{"d_model": 256, "vocab_size": 8192, "activation": "swiglu", "rope_fraction": 0.25, "tie_embeddings": false, "parallel_block": false, "init_std_qkv": 0.0305, "grad_clip": 1.0, "decay_shape": "linear", "seq_len": 768, "doc_mask": true}
Each number is 128 + 32 x the weight over its row's rms, rounded and kept within 0 to 255. Layers, rows and columns count from 0. The size above them is the row's rms in percent of the matrix's.

# layer 4 MLP up, 768x256, rms 0.0778, rows 318-335, columns 128-255
size [ 99  95  99 103 100  93  96  94 100 106 102  99 102 103 114 104  99 100]
[[ 87  98 121 160 142  98 108 133 133 157 163 130  65 151 119 127 148 146 148 157 142 129 203 132  63  76 194 103  78 217 232 147 106 144 149 130 136 114  91 139 132  86  99  80 131 110 134 122 100 138 141 110 181 111 152 182 138 109 178 173 152 144  92 129 186 121 147 145 163  96 193 130  75 135 156 104 124 138  96 142 163 155 167 145 124  90  84 105 137  86 135 147 109 132  82 144 200 127 110 194 115 114 103 161 190  92 102 214 102 136 178 135 115 135 191 118 181 135 124 116 162 100 120 141 112  79 101 109]
 [108 113 129 183 120 107 129  68 102  83 160 114 101 143  63 176 124  87 178 101 149 165  79 101 110 140 174 138  94 157 120 140 117  85 145  69 122 137 132 144 102 128 144 105 143 174  94 108 131  87 117  96 128 155  49 114 162 117 109  58 171 121 156 119 142 113 139 142 178 136  53  81 142 118 137  84  93  76 136 157 115 105 108 120  87 105  87 137 113  99 148  92  96 165  81 160 142 145  59 162 124  76 147 139  93 112 142 105 136 132 173 129 101 125 133 182  89 183 112 158 189 144  89 107 151 134 108 131]
 [108 140 134 113 122 154 104 130 100 159 144 127 181 140  90 160 155  79 107  80 209  88 159 106 172 129 140  92 135 163 123  99 146  88 131 113  79 119 113 153 165 126 193 165 139 112 135  46 112 167 193 135 108 137  99 119 118 158 103 145 119 117 118  74 149 155  88 185 105 176 133 154 101 147  80 117  88 122 183 150 147 120 115 130 132 128 156 178 173 104  98 112 139 172 169 148  65 146 134 146  90 125 120  99  94 166 179 165 141 115 125 123  76 105  92  92 120 192 144 155 102 111 154 134 152 155 170 169]
 [138  97 112 138 132 142 108 149 150 122 118 163 108 121 104 148 189  91 135 156 183 149 140 101 110  72 132 112 165 155 172 116  64 143 128 163 112 132 110 117 165  49 136 137 139  88 132 128 116 142 167 110  94  78  81 172 111 110 141 131 128 118 170 146 163 134 131  97  62 173 118  97 150 144 124 152 127 107 189  87  90 128 140 101 114  84 104  87 135 145 110 148 124 100 145 160 108 131 178  62 134  94  88 190 126 134 147 159 131 170 126  97 171 120 112 191 205 127 159 168 163 141 110 127 107 130 101 150]
 [105 132 125  43 155 120 157 158 157 123 173 163 119 127 151 141 191 171 138 172 109 137 102 112 144 111 172  97 112 131 143 102 123 109 185 188 115  88 162 132 158 144  58 174 150 139 148  53 159 100 155 146 128  86 167 146 141 127 148 176 115  90 144  84 146 127 140 162 162  90 153 169 148 182 115 139  45 204 117 147 130 148 136 124 107  76 100 132 143  97 104 200  92  86 123 109 162 120 128 145 121 204  94 154 159 171 135 147 167  84 138 120 103  93 107 124 103  94 123 135 149 163 145 200 113 138 204 109]
 [ 84  86  93  98 184 141  71 119 204 133 128 107 189 133 108 182 163  75 104 132 124 107 164 141 128  96 129 107  93 125 133 109 144 136 131 118 115 129 181 166 162 156  89 120 106 104 167  84 153  81  70 138 118 108  99 139  78 102 133 117  66 144 116 219 104 153  84 128 154  96  74 129 154 102 162 136 142 185 143  86  87 108 177 138 188  74 137 135 133 120 165  99 189  69 144 148  78 112 112 120 121 139 129  98 124 136 126  82 159 133 125 112 144 144 177 127 162 158 146 134  98 160 104 184  85  61 136  90]
 [ 70 138 109 141 127 190 128 151 135 145 145 109 140  66 127 115 128 134  78  99 119 191 131 118 136 104 154  91 165 115 135 125 194 151 176 212 144 130  71 127  59 108 180 124 120  73 107 128 136 125 195 125  94  79  79 148  83 148 117 180 134 159 162 111  88 129 106 108 119 127  84 187  72  97 134 174 164 161  88 178 173 129 127 149 142 132 165 189 110 140 141 123 206 112 184  92 132  93 110 176 145 104 162  88 146 136  94 141 117 112 118 145  95 153 126 112 134 153 103  78 124 116 120 163 116 145 128 147]
 [109 159 177 153 144 140  98 146 111 141 133 112 132 135 134 107 151 155 107 178 184 124 151 146  76 153  89 153 162 130 144  98 143 113 123 120 164 154 183 163 148  58 148 136 128 105 115 143 128 101 135 132 193 192 183 144  90  49 163 114 147 151 148  63 146 144  73 140  93 112 122 160 140 161 148 139 134 177 164  83  85 171 106 125 107 133 145 114 107  97 192  88  98 128 139 110 161 122  99 128 137  87 175 137 120 129  83 142  83 143 201 102 116 173 100 127 202 127 128 114 110 110 129  78 103 106 106 136]
 [185 153 222 158 133 133 125 160 142  77  99 121 122 113 146 121 107 133  89 145 133 169 114 120 112 166 159 151 153 141 139 165  94 150 121 116 129 174 155 106 168  89 168 166 198 158  34 164 117 155 213  96 144  76  53 155 123 137 131 144 113 150 167 126 214 147 129 110 149 156 165 148  93 110 126 113 120  94 162 153 126 139 124  71 183 108 115  74 157 122  91 100 119 143 187  95 156 115  81  85 120 143 142  53 131 174 121 145 115  56 115  88 100  99 155 103 125 197 145 177 140 105 115 142 135  84  78 147]
 [131 132 122 151 102 152 146 135 114  80 168  88 135 137 138  99 107  84 115 158 143 158  95 149 171 205  89 154 149 113 151 145 100 108 136 140 153 104  51 139  76 138 188 115  68  23  95  96  90 116 132 114  67 101  71 190  92 112 120 121 128 121 187  93 107 152 151 186  71 103 127  73 113 163  74 103 110  92  18 150 126 151 175 120 169 120 118 122 137 110 155 155 164 160 126  69 127 112 134  83 157 121  70 180 113 125  66 145 206 118 137 118 153  79 110 159 117  99 143  92 167 137 101 163 124 161 130 179]
 [125 123 120  96  71  79 122 127 200  85  98 149 143 108 124  79 124 140  59 134 156 145 115 122  95 117 128  93 118 103 174 129  97 161 174 144 123 197  92 143 114 159 137 132 129 185 151  74 155 128 179  98 183 116 123 113 128 161 141  59 134 142 128  82 161 132 165 102 215  67 166 104 188  94 115 167 117 152 135 129 198 128 144 170  73 160 132 117 103 173 169 164 130 127 138 139 169  65  95 113 162 155  81  87 144 100  87  73 152 106 123 179 142 120 130 120 134 104  72 106 151 121 104 129  89 125  92 124]
 [108 133  92 129 178 137  97 103 119 103 132  91 104 100 129 208  87 154 111 100  61 152 167  81 168 141 130 117 170 106 129 129 179 238 129 152 159 127  95 134 120 183  76 130 107 109 131 105 127 130 117 100 154 134 105 100 130 150  78  93 180 130  93 205 166  97  83 106 130 128 154 130 129 178 167 103 146  84 115  39 171 113  99  90 168  96 111 129 104 155  96 115 120 103 132  89 114 130 150 115 156 147  91  73 171 141 138 149  85 104 141 149 121 176 100  96 163 184 164 102 111 128 119 123 150 146 159  84]
 [144  56 127 104  63  88 192 168 162  76 142  84 144 108 112 118 122 134 120 187 122 103 205  98 166 139 130 129 125 137 120 120 193 145 117 155 117 160 119 146 102 175 104 121 166 166 108 148  97  90 105 105 108  88 184 133  96  81 151 116 135 120  74 156  83 161 140 123 196 102 140 111 111  93 140 118 102 168 118 139 141 141 121  84  99  15 102 136 121 129 109 130  68  93 123 160 139 133  77 146 115 145 120  96  74 126 116  67 124 129  89 108 145 177 107 109 106  62 115 126 167 184 136 127 103 160 119 171]
 [147  76 132  80 174  94 100 110 135 110 152 116 139 110 113 101 126 105 135  94 134 128 140 111 185 165 116  91  55 149 132 138 152 164 112 120 118 155 119 157  99 139 121 178 152  75  92 185 135 148 108 158 158 160 115 174 136  89 153 119 148  88 104 143  60 177  62 129 212  89 107 130 137  43 109 111 129 188 170 165  71 104 123 148 145 183 104 134 137 114 127 153 117 134 157 157  95 143 149 113  75 140 131 144 126 119 162 130 154 143 140 171 134  87 132 104 130 119 107 179 109 138 129  67 151 180 164  73]
 [101 156 127  99 113 129 120 167  49 174 119 116  59 113 133 147 130 129 131 110 156 156 102 128 148 113 108 100 135 114  98 146 111 168 168 133 130 121 105 109 114  98 167 139  94 122 137 108  94  95 133 129 102 112 167 123 115 130 133 103 163 135 120 147  70  67 156 119 124 149 112 112  45 172  98 133 166  94 110 141 124 113 104 172 148 122 129 122 113 153 174 141 138  93 120  76 132 166  95 168 165 112 149  47 125 175 113 131  89 166  54 125 173 165 210 139 118 126 133 111  92 110 150 102 146 157 140 102]
 [113 166  94 105 158 135 139  81 135  45 101 126 170 105 155 132 134 108 141 109 132  80  83 135 116 105 165 105 134 102 151 157 126 154 213 127 139 107 153 177 109  62 145  86 153  80 131 107 149 148 167 151 111  87 124 114 170 123  67 158 116 137  93 109 113 118 104 141 112 189 161 154  97 121 118 101  98  98 187 138 124 112 114 109 105 137  93 103 133 131  63 151 143  76 107 118 108  97  92 158 126 182 138 152  59 169 118  69  43 138 135 117 120 118  77 109 120 104  91 112 185  94  63 139  95  80 159  51]
 [120 168  73 138 146 122 100 178 160 165 103 115 174  63 148 125 123 105 121 135 117  98 119 143 163 103 100  84 137 124 144 160 116 147 193 175 122 116 135 164 155 190 131 128 130 120 154 111 128 108 151  55 152 130  92 154 179 101 141 130 137 147  98 158 157  82 156 132 155 108 120  80  60 186 111 136 169 157  68  70 150 181 106 162 100 156 105 137 138 100 131 104 138 125 133  93  44  92 124 110 183 130 111 102 126 125 134  81 146 131 179 101 109 118 130 167 101 112 134 153 192 144 149 104 165  93 112 123]
 [ 93 145 134 142  67  48 175 104 168 161  94  96 126 162 113 132 101  78  90 150  98 150 126  78 166 145 124 119  88 136 157 140 160 104  92 148 152 134 124 155 174 148 111 135  94 189 106 140 156 103 139 200 133 197 134 193 165 136  80 148 118  83 132  69 178 110 130  90 115  58 115 114  92 119 141 165 126 119  88 152 129 155 137 130 103 101 142 180 164  85 104 167 109 155  95 132 172 143 140 135 153 226 110  61 140 151 162  85 141 126 111 117 185 122  62  80 162 126 129  84 126  66 110 152  88 133 132  95]]
# layer 4 MLP down (transposed), 768x256, rms 0.0741, rows 318-335, columns 128-255
size [102  96  97 102  99  96 100 101 102 104 103 101  95 103  86 101 101  97]
[[110 143 120 140 197 140 151 128 127 176 167 102 154  35 110 191 103 136 123 154 106 122 104 158 174 158  74 127 111 103 103  90 120 102 165  75 158  24 139 121 146 134  98 183  91 157 148 128 117 158  78 101 201 144  96 132  76 127  82 150 146 120  83 155 178 123 163 149 182 169 103 113 173 122 111 103 124 141 141 134 146  94 136 139 201 136 116 124 127 118 175 144 164  83 163 187  49  94 111 175 155 102 159 181 148 140 117 162 101  85 137 141  69  72 149  99 147  61 160 174 128 124 126 196 119 132 116 109]
 [ 89  97 134  95 111 150  79 101 106 118 174 113 121 127 160 117 136 159 108 161  89 126 126  96 164 152 127  98 151 109 110  72 132 179  75  79 141 171 112 145 180  99 135 117 111 133 134 149 250 158 144 155 167 113 215 122  76 126 131 196 150  98  79 157 180 222 133  76 117 126 150 135  93  87  85 152 148  88 103 133 128 140 147 143 111 111 116 136 144 114 165 141 109 119 100 144 113 165 147 150 136 133 139 139 146 122 135 148 172  76 112 176 172  76  79  83 184  62 146 192  97 160 163 168  58 170 151 137]
 [117 175 121 159 156 123 104 160 121 121 147  78 138 103 140  60  80 173 101 124 147  83 153 128 117 139 132 158  97 119 125 168 118 112 118  67  84 126 146 153 108 152 168 100 158 107 157 141 189  65 114 191 190  62 140 187 162 113  97 180 164 160  95 155  99 105 159 132 155 131 156 143 176 109 127 168 115  71  97 134  60 136 184 101  94 180  84 131 121 123 116 130 121  96 141 116 120 123 136 102 125 161  97 143 132 148 135 140  96 106 160  87 143 128 135 132 153 174 106 159 149 114 125 122 120 138 188 119]
 [120 179  64 142 174 165  79 172 152 132 175 133  91 141 104 102 110 116 126 106 150 132 123 104 104 138 101 127 167 120 161 155 126 143 135 146 146  76  86 135 181 139 161 160 207 112  84  93 152 100 112 162  86 118  96 111  98  69 129 124 128  86 147 132 138 153 125  64  85 117 141 107 125 119 113 110 127 154  91 115 127  78 119 104  81 163 117 110 106 141 135 214 151 158 109 121 144 167 136 170 121  79 112 141 148 114 170 145  93  95 134 206 144 124  82 139 144 195 112  90 106  95 152 145 193 149  88 123]
 [ 99  51 167 142 140 180 184 124 121 172 107 155 111 113  93 188 113 160 103 100  69 144 141 133 166 124 115 124 114 168 168 121  70 164 136 129 149 167  80 135 120  88 109 124 118  92 108 144 137 180  96 116 174 155 145 112 141 149 107 119 119 177 149 120 121 175 149 140 134 152 132  82 152 185 163  76 133 123 198 105 115 130 121 110 136 121 133 104 160 127 101 125 140 132 191 112  44 112 159 126 105  41 110 103 132  95 179 195 133 199 110 109 179 161 154 109 157 156 123  77 139  94 101 116 162 100 143 146]
 [171 115 162 112 114 124 218 137 117  93 155 147 146 121 141 119 137 138 169  64 105 169 129 133  80 171 104 194 116 146 151 139  70 133 153 127  77 108 134 110  88 129 165  80 114 111 123 137 101 129 132 109 131 162 132  73 185 153 123 130 149 150 120  74 160 151 138 163 102 120  79 118 157 112 113 140 173  54 199 201 169 113 120  77 123  83 111 153 168 138 104 134 117 114 114 103 136 122 116 115 119 123 157 186 163 125 101 145 135 124 136 126 116  59  71 183 172 175 126  76 111  99 117  86 155 189 135 148]
 [109 131 134 120  69 105  92  88 125 153 198 108 113 187 172 119 167 143 147 107 158 138 115 121 143 171 153 153 111 152 120 136  76  82 102 105 132 106 176 119 155 156 135 102 135 141  98  97  77 120 144 151 138 134 146 139  97 124 127 130 167 126 156 178 150 149 141 146 132  98 121 171 111 114 137 121 115 161 149 143 161  71  89  89 193 102  97 150 174 150 177 193 110 143 112  71  86 136 167 157 125 146 111 127  96 130  88 207 152 155 148 178 181  74  37 137 159 116 162  85 176  92 166 214  90 183  81 120]
 [137 110  83 102 162 133  61 146 115 104 116 125 172 112 159 113  87 131 144 128 133 142  88 201 133 119 169  85 101 158 172 128 144 100 116 160  62 109 108 129 111 143 183 147 113 118 132 148 224  90 126 107  35 145 127 110  82 146  97 126 107 126 101 113 107 110 109  80 155 156 141 121 160  88 153  77 146 155 140 178 163 186 104 145  95 181 168  89 146 138 152 115 101  92 149 147 102 115  98 118  88 132 109  66 114 123  92 118 150 114  97 172 187 133 144  97 152  81 156 177 145 100 186 111  41 125  55 135]
 [117 160  86  76 128 117 119 173 165 123 120 101 146 137 151 143 138  84 112 127 146  76 116 133 150 159 104 109  91 132  70 123 180  85 110 100 136 161 123  85 124 130 165 128 149 124 127 128 120 145 121  65 122 154 157 138 126  78 130 131 102 144 110  57 168 153 129 114 157  91  71 105  75 122 137 149 123 196 147  95 108 104 106 155 181 119 109  91 125 203 127  78 106 164 142 141 138 148 109 158 126 146 176  79 210  42 114  88  68 140 112  90  98 150 149 129  82 122 169 138 155 140 137  90  79 134 117 142]
 [ 93 119  91 126 173 121 110  98 179 123 159 130 124 128 128 180 178 138 116 181 111 104 168 113 151 148 104 154 164 171 212 126 125 148 121 128 122 153 113  96 125  95 111 131  87 116  66 112 102 166 132 131 129 114  92 140 129 112 110 148 163  79 139 107 143 146  81 111  69  89 147 103 104 132  76 116 113 175  89 132 102 159 183  99 162  76 137 148  96  96 133 173 115 223 113 113 133 169 134 113 111  88 132 124 124 133  99 164 226 123 136 127 135 113 129 139 122 135  75  98 146 113  94 176  85 147 148 205]
 [135 119  92  55 136 133 171 140  92 124 160 141 137 169 112 138 112  94 168 100 112 147 171 127  99 175 142 133 134 107 109 159 127 178 105 153 120 112 179 112 106  85 159 138 132 155  89  82 115 149 100 141 148 169 116  80 144  95  91 111 124 128 170 117 109 114 138 141 137  91 122 135 116  74 127 145  62  72  68 106 160 128 124  99  67 107 109 124 186 105 113 132 150 124 181 187 145 151 102 108 164 146 109 110 124 148 173 157  68  62 116 110 147 110 123 153 171 178 134 115  75 146 127  85 156 132 122 148]
 [ 83 193 110 172 138 126 158 114 177 182  78 153 129 133  75 114 109 117 150 140 115 152  95  81  63 106 133 114  94 107 125 113 127 138  31 164 121 131 153  95  77 102 120 156 117 154  94 106 138 103 160 116 122  97 104 144 117  89 150 114 163 148  65  56 147 133 142 165 130  92 140 122  77 158 161  99 177 134 128 176  80 121  93  81  86 135 139 111 119 130  61 134 151  90 126 125 190 120 123 157 134 144 156 186  75 169  98 105  95  92 150 166 125  85 126 158 117 128 164 223 144 151 152 181  71 156 131 131]
 [158 188 128 189 155 142 120 175 103 167 115 119 171 163 102 127 121 175 164 151 117 135 110 163 141  93  58 146  73 137 133  86 119 152 147 161 137 143 154 151 169 146 187 103 110  84 123 139 109 123 128 147 129  89  79  80 137 168 121 126 175 142 133 131 218 184 124  40 143 118 116 111 109 142  92 117 131 132 162  86 136 109 130 122 107 134 125  82 156  99 125 161 132 144 114 129  72 155 101 148 135 115  67 120 130 162 132 189 179 113  94 135 139 113 118 103 123 113 129 148 121  85 153 112 166 140 113 137]
 [108 108 123  99 150  63 121 103 132 159 125 182 118 138 117 109 121 136 106 176 147 180 160 109 155 122 112 143 153 184 125  56 147 162 148 151 115 148 125  91  89 130 117 162  91 164 129  77 108 170 119 157 123 120  91 144  66 170 139 110 125 100 106 144  88 119 144 169 101  79 191  75 103 146 178 126  98 105 119 104 118 100 192 140 106  95 141 170  53  87  66 111 237 115 116 129 184 108  80 136  36  60 120 172  89  99 116 130 148 128  68 121 151 154 102 201 174 161 151 160 130 104 133 134 159 116 137 122]
 [181  93 111 130 112 139 130 131 177 132 140 117 134 131 106 122 142 161 147 161 110 102 161 125  94 133 143 147 118 129 144 134 126 106  78 180 121 109 136 164 177 122  88 125 121 137 152  98 235 140 124 155 136 129 112 147 156 160 116 124 115 107 140 120 186 191  83 135 123 142 121 116 160 131 138  96 109 149 119 136 124 114 124 106 107 131 136 102 142  93 143 120 163 143 142 166 109  93 146 123 101 119 113 215 120  75 141 105 236 144 185 126 114 111  87 118 148  89 162 139 151 114  65 115  91 101 131 138]
 [163 159 113 137 172 131  85 108 138 130  55 100 122 151 130  75 181  87 155  96 146 100 115 173 100  93 201 157 114 182  78 126 176  82 103 149  97 134 155 173 145 145 124  97 169 169 141 109 124  94 178 116 154  71 137 174 144 101 119 129  80 124 100  87  84 135 106 120 123  95  98 149 138 100 172  74 109  93 163 119 135 149  53 166  82 146 143 130 107 114 174 130 127 120 120  92 101 136  84 131 113 145  91 117 159 101 177 116  82  74 129 118  98 100 113 149 143 114 136 141 105 129 118 122 171 136 166 113]
 [127 162 117  99 153 142  96 136 186 129 135 161 124  69 102  74 161 177 105 116 163 148 114  91  94  63 126 106 181 106 169 135 140 118  90 187  71 104  70 126 188 158 108 122 168 134 153  99 120 120 187 129 215 151 107 180 105  91 111 129 206 106 168 116 139  74 135 167  84 129 147 111 163  78 116 173 151  87 127 169  43 165 122  34 124 134  63 155 130 108 128 176 145 136 106 137 180 110 162 128 149 116  72  71  61  72 127  96 117 104 144 144 150 130 152 126 126 105 133 161 149 113 162 131  96 164  84 127]
 [135 137 130 150  92 119 104 123 143 115 158 114 160 126 155 125  56 137 160 113 129 159 144 111 118 128 166  57 110 156 194 107 127 189 154 192 141 154 150 109 101 199 213 106 107 133 123 129  91 133 125 146 113 120 108 122 102 114 104  99 178 131  98  88 117 152 110 120 131  81 133 124 184 151 119 142 163 137 161  77 112 106 139 194 151  91 168 140 108 134 110 141 146  65 138 203 125 148 114 115 125 206 120 110 138 125 111  93 142 146  95 114 156 151  96 107 154 122 133 120 106 117  78 126 143 164 131 130]]
# layer 4 MLP gate, 768x256, rms 0.0835, rows 319-336, columns 128-255
size [ 94 106 102 102  94  98  97  96  98 104 101 102  98 116 102  97 102  98]
[[138 166 157 116  89 161 117 131 171 145  74 120 164 112  94 151 116  92 120 117 106 123 165  70 136 170 173  63 109  92 152 156 155 169 153 162 164 121 133 126 126 144 194 166 163 196 104 104 133 113  78 181  95 113 118 125  98  75 150 160 144  91 147 147 171 150 101  96 117 119 178 168 156 130 133 181 129 137 145 122 194 136 126 106 111 159 135 114 118  67 116 149 125 104 135  76  65 143 187 146 178  77 101 142 202 178 155 112  92 142 181 155  81  87 126 123 149 131  98 133  79 118 156 161 140  81 126 113]
 [113  87  95 152  96 101 149 120 132  72 154 149 102 108 122 153 138 137 109  94 108 124 134 132 153 151 163 127 139 109 111 135  96 139  57 109  94 105 115 127 127  96 100  98 153 119  85 155 222  97 138 106 145  59  71 115 133 105  97 121 143 128 119 100 108 136 146 123  88 129 123  92 178 110  62 112 134 123 150  77 103 134 176 127 154 144 113  26 103 146 119 153 100 132 125  98 160  55 147  95 156 154 101  68 207 133 106 158 103 130 127  65 158 145 137 139 134 108  53 132 145 211 100 221 138 120  84 145]
 [188  99 110 209  55 135 106  98 100 147 103 133 102 181 170 174 184 105  71 168 137  54 181 146  93 128 141 140 138 150  86 154 104 155 163 104 142 129 174 117 126  93 150  86 124 111 199 143 160  93 112 143 107  93 106  85  89 112 160 126 164 196 152 122 165 110 156 116 127 109  94 145 160 124 127  97 130 115 109  94 164 180 126  65 142 151 150  85 170 122 142 142  93 137 155 217 204 153  93 135 178 143 123 159 158 112 103 154 166 137 183 119  89 136 123 117 121  62 151 133  73 152 135 155  75 125  94  98]
 [124  91  96 121 111 119  72 137 190 101 137 163 139 129 162 138  85 180  94 139 129 134 122 174 183 127 145 117 127 151 120 124 132 124 174 182 151 126 143 154 102 116 110 110 109 126 122 114 143 164 100 133 131 144 156 154 166 136 189 135  55 127 153 149  88 132 122  91  94 170 202 154 131  99 125 164  92 161  50 134  89  87 104  91  92 118 121 109 176  79 129 114 127 128 155  95  95 109 152  97 189  83  97 111 136 189 113 105 129  98  62 118  87 109 165  92  91  90 116 176 151 112 124 134 130  87 126 110]
 [ 78 100 115 163 150 153  39 183 134  74 150 172 141 120 114 152 119  89 136 148 185 149 163 156 117 150 138 106 161 147 159 124 156 132  88 162 139 164 126 141 134 154 136 121 129 187 100  93 136 152 107 126 126 142 108 138 180  81 140 110 140  99 135 161 103 114 121  57  81 123  60  83 108  86 115  51  57 154 104 133 107 119 123 156 151 111  94 120 133 102 105 151 186 108 115 128 163 151  59 111 118 145  31 103 114 107 182 155 153 113 109 129 197  96 128 145 109 160 141 146 129 128 117 152 154 137 151 104]
 [139  71 105 144 185 140 145 174 150 121 134 115 156 139 195 148 136 105 110  94 109 133 159 122 158 164 144 126 169  97 174 118 133  94 143 158 151 114 119 156 119 118  83  78 128 121  80  93 112 154 105 131 117  80  70 145 110 189 119  71 104  90 149 132 119 155 123 119 113 111  43 111 139 111 141 157 175 174 121 113 168 151 109 147 122  87 124 137  64 129 129 140 117 104 131 208 134 110 122 135 111 139 252 172 118 111 113 131  88 143  99  77 130 128 127 137 136  94 173 124 139 151 136  88 145 147 204 117]
 [ 51 111 130 132  79 104 107 122 161 148  86 110 101 155 149 133 136  66 152 112 118 148 129 100 106 125  90 149 133 120 140 160 183 120  98 157  80 123 172 116 138 105 141 127 155 119 144 123 126 136 112  87 225  65 119 101 216 155 165  97 165 116 181 101 132 123 189 135 157  97 106  87 128 156 120  99 116  94 108 145 145  64 171 110 139  79 183  95 185  75  80 113 166  79 140 115  86 115 119 102  69 137 145 108 146 145 138 127  86 121  67  49 105 129  46 161  77 162 133 134 172 149  92 163  96 107 133 101]
 [163  66 145 132  93 154 123 146  97 125  98 114 146 186 120 119 151 205 157 170 108 197 133  99 134 157 126 161 154 148 135 152 139  76 134 169 144 114 138 139 104 131 152 156 159 138  86 168 157 131 168 138 106 111 105  77 107 129 166 167  99 120  95 177 143 152 121  78 124 104 164 166 141 164 121 120 171 148 130 125 143 169 161 133 126 164  84 136 136 114  96 153 158 152 162 209  94 155 144 107 157 105 152  90 143 101 100 192 114 154 125 191 146 119 118 147 135 154 129 113 162 154 149 113 166 104 137 159]
 [116 170  55 102 105 102 146 166 113 136 140 103 146 150 101 118  94  80 134  93  81 151 118 111 108  81 144 143  73 108 115 125 144 119 130 165 102 157 127 180 156  81 176 155  85 130 127 103 138 133  83  95 115  71  87 102 154 139 161 137 154 138 131 159 104 112 136 139  47 123 117 105 137 127 114 117 152 110  42 174 140 143 142  70 156 168 144  94 112 135 234 175  90 154 125 103  98 118 112 130 124 173  97 154 120 140  95 104 144  57 167 101  91 152 112 149 121  91 142  89 167 128  79 194 135 153 156 123]
 [ 96 123  79  76 169 125 110 145 103 152 111  87  84 181 107 125  93 150 120 208 135 126 131  96 182 126 127 143  75 145  83 163 155 166 118 102 156 139 142  98 117 123  72 100 126 109 119 136 134 124  55  61 115 165 173 111 113  78  96 166  73  95 206 159 135 121 155 129 108 126 111 115  96  75 109 150 153 128 128 151  88 156  97 121 148  94 107  94 118  94 186  94 175 115 104 146 159  86 120 117 151 113 126 123  89 184 116 102 115 143 135 143  84 112 113 180 150 145 149 127 110 178 197 136 199 149  49 105]
 [138  85 177 108  77 130 130 123 171 129  91 128 167 192 123 170 123 127  97 114 148  80 162 117  94 142 118 120 111  98 141 112  94 164 147  96  79 153  50 118 155 146 131 116 119 112 131 112 164 124 115 163 116 174 113  90 132 138 138 144 123  92 169 119  41 102 168 120 122 176 133 153 167 104 129 145 115 138 120  50  91 113 132 126 199 119 113 128 124 157 177 144  69 108 170 118 112 120 149 103 117 125 161 131 153 117 133 149 143 142 103 171 141 104 110  93 152 141  86 162 107 124 161 113 113  96  57 154]
 [156  79  96 145 101 105 136 140 181  78 118 125 136 102 111 117 151 124 115 179 137 152 163 123 112  97 145 147 158 170 134 144 183 110 102 126 113  58 130 140  94 111 127 135 161 143 143 147 137  79 196 117 126 151 190 125 169 127 119 168  83 173 116 107 127 134 168 149 125 135  82 132 176 123 164 120 101 116 129 102 140 165 140 112  98  85 129 139 104 148 213 119 122 149  84 143 141  77  93 108 132 159 171  80 126 156 154  14  68 141 106 115 120 126 120  70 130 128 156 109 106 167 151 121  94 113 138 188]
 [164  81 150 164 119 101 161 133 133  94  99 136  99 124  57  66 129 144 116 138 124 123 199 175 146 146 108 112 137 103 107 151 150 149  99 227 137 185 163 123 175 153 151 120 124 125 172 143 144 163 182 104  92 130 132 138 129 112 174 127 188 181 173 142 122 109 127 124 106  90  92  85 137 103 190 170  87 155 160 154 154 144 145 144 145 130 175 116 111 109 185 138 105 153 148  86 128  95  57 114 154 108  80  67 154 171 110 137 142  82  88 110 116 116 119  88  95 110  97 151 123 172 114 157 117  56 132 110]
 [158 135  81 137 140 153 114 135 223 128 189 145 188 173 127 134 112 142 129 165  74  92 112 160 109 158 115 129 103 117 115 102 138  90  83 111 134 101 140 133 182  99  73  81 156 138 148 165 152 170 134 132 173 138  79 107 124 162 141 149  77 144 170 115 196 190  73 149 152 148 119 139 217  77 143 135 101 184 113  59 119 103 126  92 136 157 127 116 142 106 115 127 205 116 127 142 131 112 166  83  90 137 129 196 129  63 149 100 176  98 170  95 106 111  81  87 155 138 146 146 133 127  96 165 127  76 117 143]
 [ 72  87 162 150 119 133 103 129 117 103 175 134  96 123 175  93 153 141  85 118  95  99 125  55  57 147 111 135 120  93 134 166 139 139 123 117 110 125 111 100 146 138  47 120 119 156 116 162 202  65 104 165 171 195 147 146  87 112 127 129 129 152 142 177 156 140 144  65 128  67 123 114 140  70 136  94 144  81 128 103  71 115 115 134 144 172 137 118 141 142 186 110 150 189 174 118 123  61 104 132 107  61 192  52  77 105  74 128 159 163 126 164 117 195 107  80 172 131 132 125 109 130 152 145 138 197 120 133]
 [ 74 153  96  66 158 120  74 136 189 188 146  80 152 101 141 190 125 177 131 148 142  75 111 136 135  72 111  81 134 107 108 154 137 101 145 211 142 143 121 143 143 113 112 134 135 142 169 138 146  90 117 124  94 133  57 153  95 132 114 103  42 169 136 153 140  87 126 113 111 123 129 169 143 171 182 169 145 139  57 110  75 133 130 127 102 204 121 124  98 148 138 119 139 103  98 163  74 170 125 107  91 106 141  89 155  73  99 154 122 166  96 123 119 159 162 105  83 135  77 149 187 192 173 140 111  35 100 124]
 [101 120  66 142  78 120 156 143 134 216 169  91  77 173 165 119 132  59 167 150  93  34  62 108 125  89 109 168 102 110 138 130 176 142 126 150 150 126 153 100 184 110 167 123 160 149 118 162 177 121  90 121 147 135 141 197 134 152 101 164 135 112 184 132 170  72  82 134  91  95 116  69 116 143 165  71 102  97 101 139  41 122 146  97 118 122 141 123 174 144 135 154 129 173 104 125 134 111  71 183 142 144 166  90  89 149 155 112 117 114 157 126 115 135 101 130 144  84 123 110  71  90 159 170  92 152  67 116]
 [132 123 145 160 136 174 122 101 102 136 142 120  92 105 136 147 112 126 153 170 129 101 118  97 137 133 111  85 136 163 135 107 124  44 139 128 154 175 107 129 151 102 160 146 232 178 100 173 133 110 127 159 120 181  89 174 121 144 124 120  84 187 160  95 121 139 110 123 158  94 127 160  90 199 147  98 137 205 101 135 121 121 145 111 114 196 155 160 133  76 149 112 133 107 137 133 159 103  66 157 169 106 178 132 183 157 129 130 111  87 128 158 165 112 137 162 143 149 129  87 138 172  82 127 125 132 177 173]]